{"hidden_size": 192, "bias": "qkv", "init_std_up": 0.0361, "max_grad_norm": 2.0, "final_lr_fraction": 0.0, "train_tokens": 226600000}
Each number is 128 + 24 x the weight over its row's rms, rounded and kept within 0 to 255. Layers, rows and columns count from 0. Numbers have three digits each. The size before them is the row's rms in percent of the matrix's.

# gate: layer 3 MLP gate, 512x192, rms 0.237, rows 337-367, columns 0-63
# up: layer 3 MLP up, 512x192, rms 0.237, rows 337-367, columns 0-63
# down: layer 3 MLP down (transposed), 512x192, rms 0.145, rows 337-367, columns 0-63
gate337 108:127113122132075114119112123128113083166111125113090144142119114106105099124112134107093146123124113098140153120126113147097133162117154113125090124091103136151101127086145117174083131130115142
up337 103:153114120096088159079105163160111160164097144102128103133169074130100119086130131120114125107100147077137143133148138152108159124124121089134125128097115101119092132149120133142108141098133136
down337 104:149108114163128151116076144154123130166163076140141133108143151167116187106142160095115122122120127135148112098164097097116123121114126111088138090130105145115127152186110152136101155118148161
gate338 099:102099146132095114158054136148130102104154137133130112132126114128073128132161148102152133131073113099137144173111121175126124104146160144094111137116133131085118104111124094106103047082130147
up338 098:079133091158094138145111099131128126102123103123115115119086128130147081138119173158126113140073135103124159151123128133118131125105141112133121096161157113094134129122112123169148137147138132
down338 103:128127134105089104094125119146129161153146125177133142160113128134145126116104132094141107127116119155095168121161123147158140116104105103119088108123161111168186153129118170101139099149119136
gate339 110:146104150154123158124126127127148147143087121096190159165145111133117154156093108140085133153071127112102141143134169127094123134109129134153090095132115147143143140119126108151146127090141068
up339 104:110164085097147139115078131108110149155072145114120145132128113106109165141133116127117127110128201118135080076151119130114127142147106140134099094149135084130142142122136138117087111114110117
down339 107:132154161085124131109113108119101123077141149105120106125127188119095127136148146145160124147110151133111133106137136118082126105160116133111154098185137122142145067134153144102153156090147102
gate340 099:134147145132151134129093142145169148165095125091116129110099134083143149114119121167148114119103152157141171121113134154127169123097125137107136125114139123115111136128090146177129143152089121
up340 098:093114124123157150108110107166093133157145145086120140157143119137127159162124101140183159112106142113158126164171159140114136142150165144116164115166096110149146151126106162137102134144157137
down340 097:067143113174159135117155133090155111128133087123125120102137127055110146127097172126126149113109133113152157143110119145158109124140127159177115098094118101161136136102154099154148098126095137
gate341 104:165119093139106134144155167134124131115113147108101145114136166118107108091143105143143100119102112126136127112123120132094177081122124127120134149104100101103119096150104130155096133142102113
up341 104:164144168155149158114160110134114109152115174166164119146126100125124116169159119115137144100186117138110162137107139168125070121116182112132084143128155114126100132131138130100120110092156131
down341 104:126123100144167082078106097112105147098161131142112136131157143135153148144134111136151119082141125176156107129119151174110078132136143117100124118096082107148182112101128145119148107187131137
gate342 097:162157065147117146116121122100133131145156141146103141114158162125141098125139127106129142095164125113050120092115177156103124120139125139138116076098110134141123134140111164110112124159133133
up342 099:097112123116102109161135137090119116146108179130123106132186145155142150080140121129147129148168130164189129097118146070083162144145116106120105137158156088138135121106128130148095120122148138
down342 101:100102158098182117092095136126084124142153116126101109137154111120122130136121111106114108196161115141154117094111118165139070116098134133127132105117130111143120136128109125110186156128163133
gate343 097:130093104137129102176146119153112096137099155115100106119128110158127123136187143098088099123108139142135128098113169117093142114134113122080141113171188169145185066146151123112158137093133126
up343 098:118125101173116116183149148110060125104094134103121142123087083106094107182112130139109110105159110141116128112135114087143098152121113074113153102169156154092134124123148171113156132133130111
down343 096:114126155155081136098122107104106120136096078091102150120136139118111112143146106155149101180109114075142148111147137173110136140138100153156162122167123124120147130137134109111114143093109126
gate344 090:128166101123078101121134123131143150150122155108132119150135152135158122145084090151131144142140173093112108168148147116158083113089141159117119150126089116150150148125110156108128136130162171
up344 087:117114153134113131115153173163146089118160158143158145178132106102133136119113129171126153142093161097153139128105122119132088142138102138118120141102135122136129121124151078114100145151117154
down344 087:142116150131131145149113118141112150181136120070132116143072145121138098148112136169121139140141147190133101109163114151094139132115095176117144161112107133143154124085083124143141129140114093
gate345 097:130079142118128118105132133108119147134109154128116139112112157142115171119144119109136125104091129115125145117118123183126171077127097081106124122169124163131094130146149139160110089098139120
up345 096:132143111099092131126133110157136134091145128069144152183114146120128078118103124128105129137132125131137132147119133127165138138145154135138141111126141132089129146112149144137147137159110085
down345 103:109098133130136170159127102078136096126120143083140169166104117108127102136105092112149168111179115169088104129116138147118143146154115089173092115087141119109126143116078106138111138144151128
gate346 102:132143138175131086090099179167145146112059127108163123104146121124142152118120159090120086152103107131106109126135109190151119095132110116135168122125133129131108132150143132129125145153146136
up346 100:194140127132119096141145111115129132111135129154099110114136156147134123126184137134163123108126116127091144047138157098105167162111147068139149146136114145140122130130114144141144127136136147
down346 097:151156129179096108159156091122111139117148139135121158159125116089113129116109107108112029117124145193124121118144130086170127163146134137129109136100159111141102142159074120167139167130121135
gate347 100:132148110192126134136083135131178140137125131097126077150127155086125134129176189142168165143074163115096119121174149112103101168098128140152156139103141164116130115129136129122126126151163120
up347 101:113127096117069145127119133123159158152155132097118136078133116107132126096122088087094129129131126144163098131103101113141110089113068131126191085161144085097077136112158128157151128156094127
down347 097:111107135107137130139126119161141163128127111144107178120183115093138154124125157158063178099130096108125130142150114111117121141090110116175184113103143118150114126131127120153120166095127118
gate348 095:176126142154147088146114138151126127172137099155134122156135103108120112094152112125102102165082150118124142120159151095137169139122124097153140112131139116146131113129097065103169063076139118
up348 099:184090133161125118159107147145132120125131130127094127130146153142103136123160106132124143115114112085140111100127113182141144149128111135104147117172122108122106142152142124173108117141107152
down348 104:107134132106088128159122111134102104100104160140101101141164154124134152097130123106153115074134121135113162092146153113114118104188176117116092136127121164146086113142089148077144111135131143
gate349 108:158155146139139142162128149135128125150119117105140143103145126144149113119138142103137150162083121151125102151100120137106098116144106137148136163098104172136113140101124143164150102115130119
up349 099:151161161161107120127122144156125145105138162136159121131129157148089136080137112129168124130130104088088109190101131107142151121174080129102102135141125154128137145128156122129145137139122152
down349 105:174124097140155107137101160110105118157123140138165116199117131065159114082124147111147156141141146125127117115142091123106142132116136167094143126119108120139139120138128127137134092138084137
gate350 097:139100109109146132163120109111112152116165135144139111135182147130077124136133127111108163129139150118128151160173115109109078117101134160103125123128103163128112123136131137127150107122132133
up350 097:093111141091118116174122122113144139155126116157121128123145133149137153151133108177129137139125078168124155143139118120136143114089112115087174081107123143134150085119113113091113110146132153
down350 095:123178127175108074096136145149135082107116113096152096126082157121131114128109161150137121159123156137096121128128138176116083121143153161142165122155106118117166134136142116119099150134155150
gate351 099:113076106160138159179096119164146120096122116149101116157116124090151146114142113147137130113117195111128157120117149159132147141106147120136142148163122135141109077092119150141116134155139113
up351 101:150148131125072147091177150170050151143154101107144131161104133134120153119142134126112124135101111133161117116103134093150078121137085136153143139133149102142088130133125156124126149087136110
down351 101:102159131150075150127110115132106129124102112101120134144145152091128118166129084130123099138130150092153175153141101168127104150128122124156150139148149148106123130102189092152131153139105141
gate352 099:126122141130155128130139094183140189107122078135120163123157158092117131177096135136070161132157120091110115156125112168132107124098124108123126083125140128088117104148147181131105144152130159
up352 096:135112111159168137157117158099142134179148119134130139172129154120104135156124143104108158127111107135118132150135191153131071155094114113139169157161103108095144110113154109139094058167092163
down352 099:178108148124187142151162105174091149136120125131072146136148097105139179192097117158142150133110114120147166121117112122108086142118117126164130147133115126134150158109135121119144141103098147
gate353 083:119154146163178161152107138147147138139147148133162117068088117131161138112149124086062129151125123159152098068136138096129155142146117162136130144127115101090094107122131120114120172170098154
up353 089:115104164128118125093161125153129108093124097139105174152077118113086153108139078138090053111145135119142135179168101094139146137077193143086138138132142143113158132151155142086129099108137139
down353 084:127127102150178106127122110102140137121123130125138119148114129131141092145127123146101154157139127141123082088106185141132152113164108128153090134125105118096123161107120152156098125121138143
gate354 083:105136129126164112166115103128103116108096117159168135171058137123182135134136115106133119160117115123118111116106099144118104151151121150098136149128158132130117136101122175163151143137092109
up354 091:106140139160125105109132132142107117132125164163172130135116108149079137122080162107074174124132130159163102119126138107124187142091139155139144147105118139112138110111151118123119159172124102
down354 083:131134176124145117135154106148121142074152165137089144155152093079124135078169082114117100100134073157084130137113130139152079130134120143071115123137121146129180153149119152106149093120155146
gate355 103:120105085162122060111103147104100082107148118097143119141140147123176114050137116125099106138116132138103108107159143144133132114124157115141148117145103137114144147162112130157102111122152113
up355 105:091101128152120129181088206107115111128123136105122158143125126141089106126135180137144119154136122103159139148105149140139145106065114143120107147118134104094170115118131156137126132135135061
down355 104:087123152161118116157138145128143161144130159090133120089098124134102128122116142134113083138131149131204134174114122117107182140096089136163116151129101100151105120139120149129147121131108077
gate356 088:130161159122122133082148082123094097109141126096139120111150131077136125113116175137141131118142113158071138135154131091105110119098166131134114100104102133095111090079147182134128148117143123
up356 095:134140081137179164108161097112093112079186134118131157079178118129105125129119098121145073153166148096138124148152133124137096088116125121106131114098110167070141086133138160085101127092122147
down356 094:147079141124147158145132151099128089139121110114152150144185111147138114154137116140120113169112116127132141106139128158127133105072108114117134135158129134158130117125111129114112114091112107
gate357 094:110186119123157142087122149172138163144146154130121091162134123128139167103108126106159114133109100134165101164106112160122093124122184135102119119108160095108124155124129086126130132120120100
up357 097:103112141138104131128166101185105150162125068157137107160135097102104138115121134127163132111155133162114138148113094129136136109111120134109141112102164129137121143084107087116121130147145142
down357 094:092130103095136165122145104146145112117186141095153113106127129134116096142088120149074106126143116148160148134154156163163125128186129133122153170107151083104135135089100124140088151100110113
gate358 100:094094100114108121114096098114119133146134144132157144100114140173149113166202131117105149150091109139123157126137129101122143131118135114158087157100117156049123127125128066154140103124140170
up358 102:117175162183101142122152126137096123125112086111115124155096146173142161123110101162142137129112135178144136131093154127115140182114139102116171109110134153112122138163087100069136111107124097
down358 097:156139115098121152137129109134102133105106139125079158137136118149106139114167102103147139112179118118105161093125123132130120119139150102159110141124125133138117085099134169142133127181160108
gate359 098:123140099118127182131121131135156093128101138118122144104150124048134132135158105115116136138119110070117145161176131154123178136105129103113149122117130131114084106171116143152135173129148081
up359 102:184121108085148116152156104123095085143115106112140086076186149116102117138122132129105150098138107116135172086158153155162121102115102135104164086100127127134101144100148113143122119141129117
down359 103:158134109092177119137127075133125113109125109133149117095094167174140112090099122143065134129140140143145141094112115129141167114140130103175139133107189129120154171096110151120132156157101110
gate360 094:107175075155138103126127117171157134131155172101175113150167096115136117125102128106148132132110111062117117142128147082101128142119122182109113135148121141170161122144144099145165088166079139
up360 097:116138096133118119159109125141134113163136179158123102200142140146125122145141090075147128112132072101142085139116117147145120161145118133155114067137126111129113074109150112103116085115137087
down360 099:123137145150117140094103112110138107156181124168141119112105117132117136116121162150107147148119138117147119149117146160167127134127160101132132087141149152123171143154102118092121142117110098
gate361 107:114119154135136122142142140155161130115125096150165136079153084142144193154136182144105132092135127122103162134179164110126063110070156097156129082107152112140122094151118110121123145118121126
up361 101:176162091132132121127120177135130164119151132113127107169144117090102174161139104158132172079127178145156120125137138116117134139134118103117099124130155120113156124143113126118108142122105121
down361 106:153085137127133148156109162117132096123119143160135074188126119143119130111111116141162119121111167099142128141126170133172162168170119096157123120169073086132155085178132118139104140105104089
gate362 092:152098113160167156128135121167148109161128114119147102155160098159136156131167124141160136113144093129117115111189159102155147115156140138120120097095112112147111117105106135098101122115094123
up362 099:172102142185140127137126170136168164141165095127141111184092101126113136114143185118154132115075127108139134147142152134119116110144121102183140151134126127138138129101110145163154113145128130
down362 096:154122098158102128141136146200138093172131117135116078140115121169129121148138203136135135156145132135108134095104124111117118140131148113143118148116104098145158132132139125121119157114142085
gate363 096:129122110077141097135132090135098081093130126124141114177107150167152127139141124121116130114138141100121174087109196109106124068093127130143125111116130148158138157118111190131104158139176114
up363 087:131109112126118158136137146108139135126153142117109108108123139132121118096068119137067148098118138140150125118141132171120144129150148099144119151085104067092095147120140137141156129091110124
down363 094:130132170149151112108159092151129103135125120132128131148120104166127150110132122112094178140155169123129131124086166071149106101116147100164126099157127148160116129080123117149105129123137140
gate364 099:106072157155130093134097133135116122143180114110180122141148142098137109111082140102110104163125101127136085118125157158115110139103104121127128122142171168136105158147163107122089096139142109
up364 099:164144110110116136096157085124117127127168116125160143121132153142112161148129142123094095120133117130161095097151113132157134140116125118126173123124152064177106135158140091130144094152074158
down364 098:179138146076137183123120132107129126093155125131084129171125114143100160125186118116133162104143127089116171159117115112124158102097113113161122124153111140099154105077117151131119117093117130
gate365 105:124122066124141131129096121114158136117109151139143107145132183113162133089119080116131117094124142117085151106167144151124132103136098132092134173137131139154159123131133133137155113074124126
up365 102:090108149160131108104102116097160144136135107106143097140157163131143155107096132128174056092111147118117105163082130066118166125130147176078115112114179095122113134139140136111131130146113179
down365 101:145119121155118118146092151131132177121159119143149104114051101104093110154099165170166143122146120140095118169127097105133131141132145105144112127120096088149156125109138122157143111122111129
gate366 106:126145089134141133094079148113128105135089129058142162133116147158147130109144104134160133127150129117113090179132137148109120146152132109111151111144151161140114142134102141091080130160128097
up366 105:128120095110080143092107095186090128136122132105138106138106135119144128125080110126094115099137132161097085128126175139107148113091112108148118096146136150105104172097128170156095153092123158
down366 099:139099090107099103110161111097157112148175136117148125099134121128124152186123158158155111119100133171127181136151144104091120070160120146103119121106153116129122131133076188149146093082128102
gate367 104:128135165149105103095149116090104113151150106123149122137094139089138163137088137098122149109135101146130095129081150144125124125133111101142130117124097105130150154121096123120115086175114108
up367 102:105124162171113123069136153156117129118095132073105119116152111139172114135087118134142097135122183105142110126152166142099126182158101138156127126075155122092125095164081117098142095131158107
down367 102:132124154108100124097107107157117130135139118091189164185179155145126151149097135145145139119089118124085121142149099135111123154133110160117155095132113126096127132119135130143094154067150133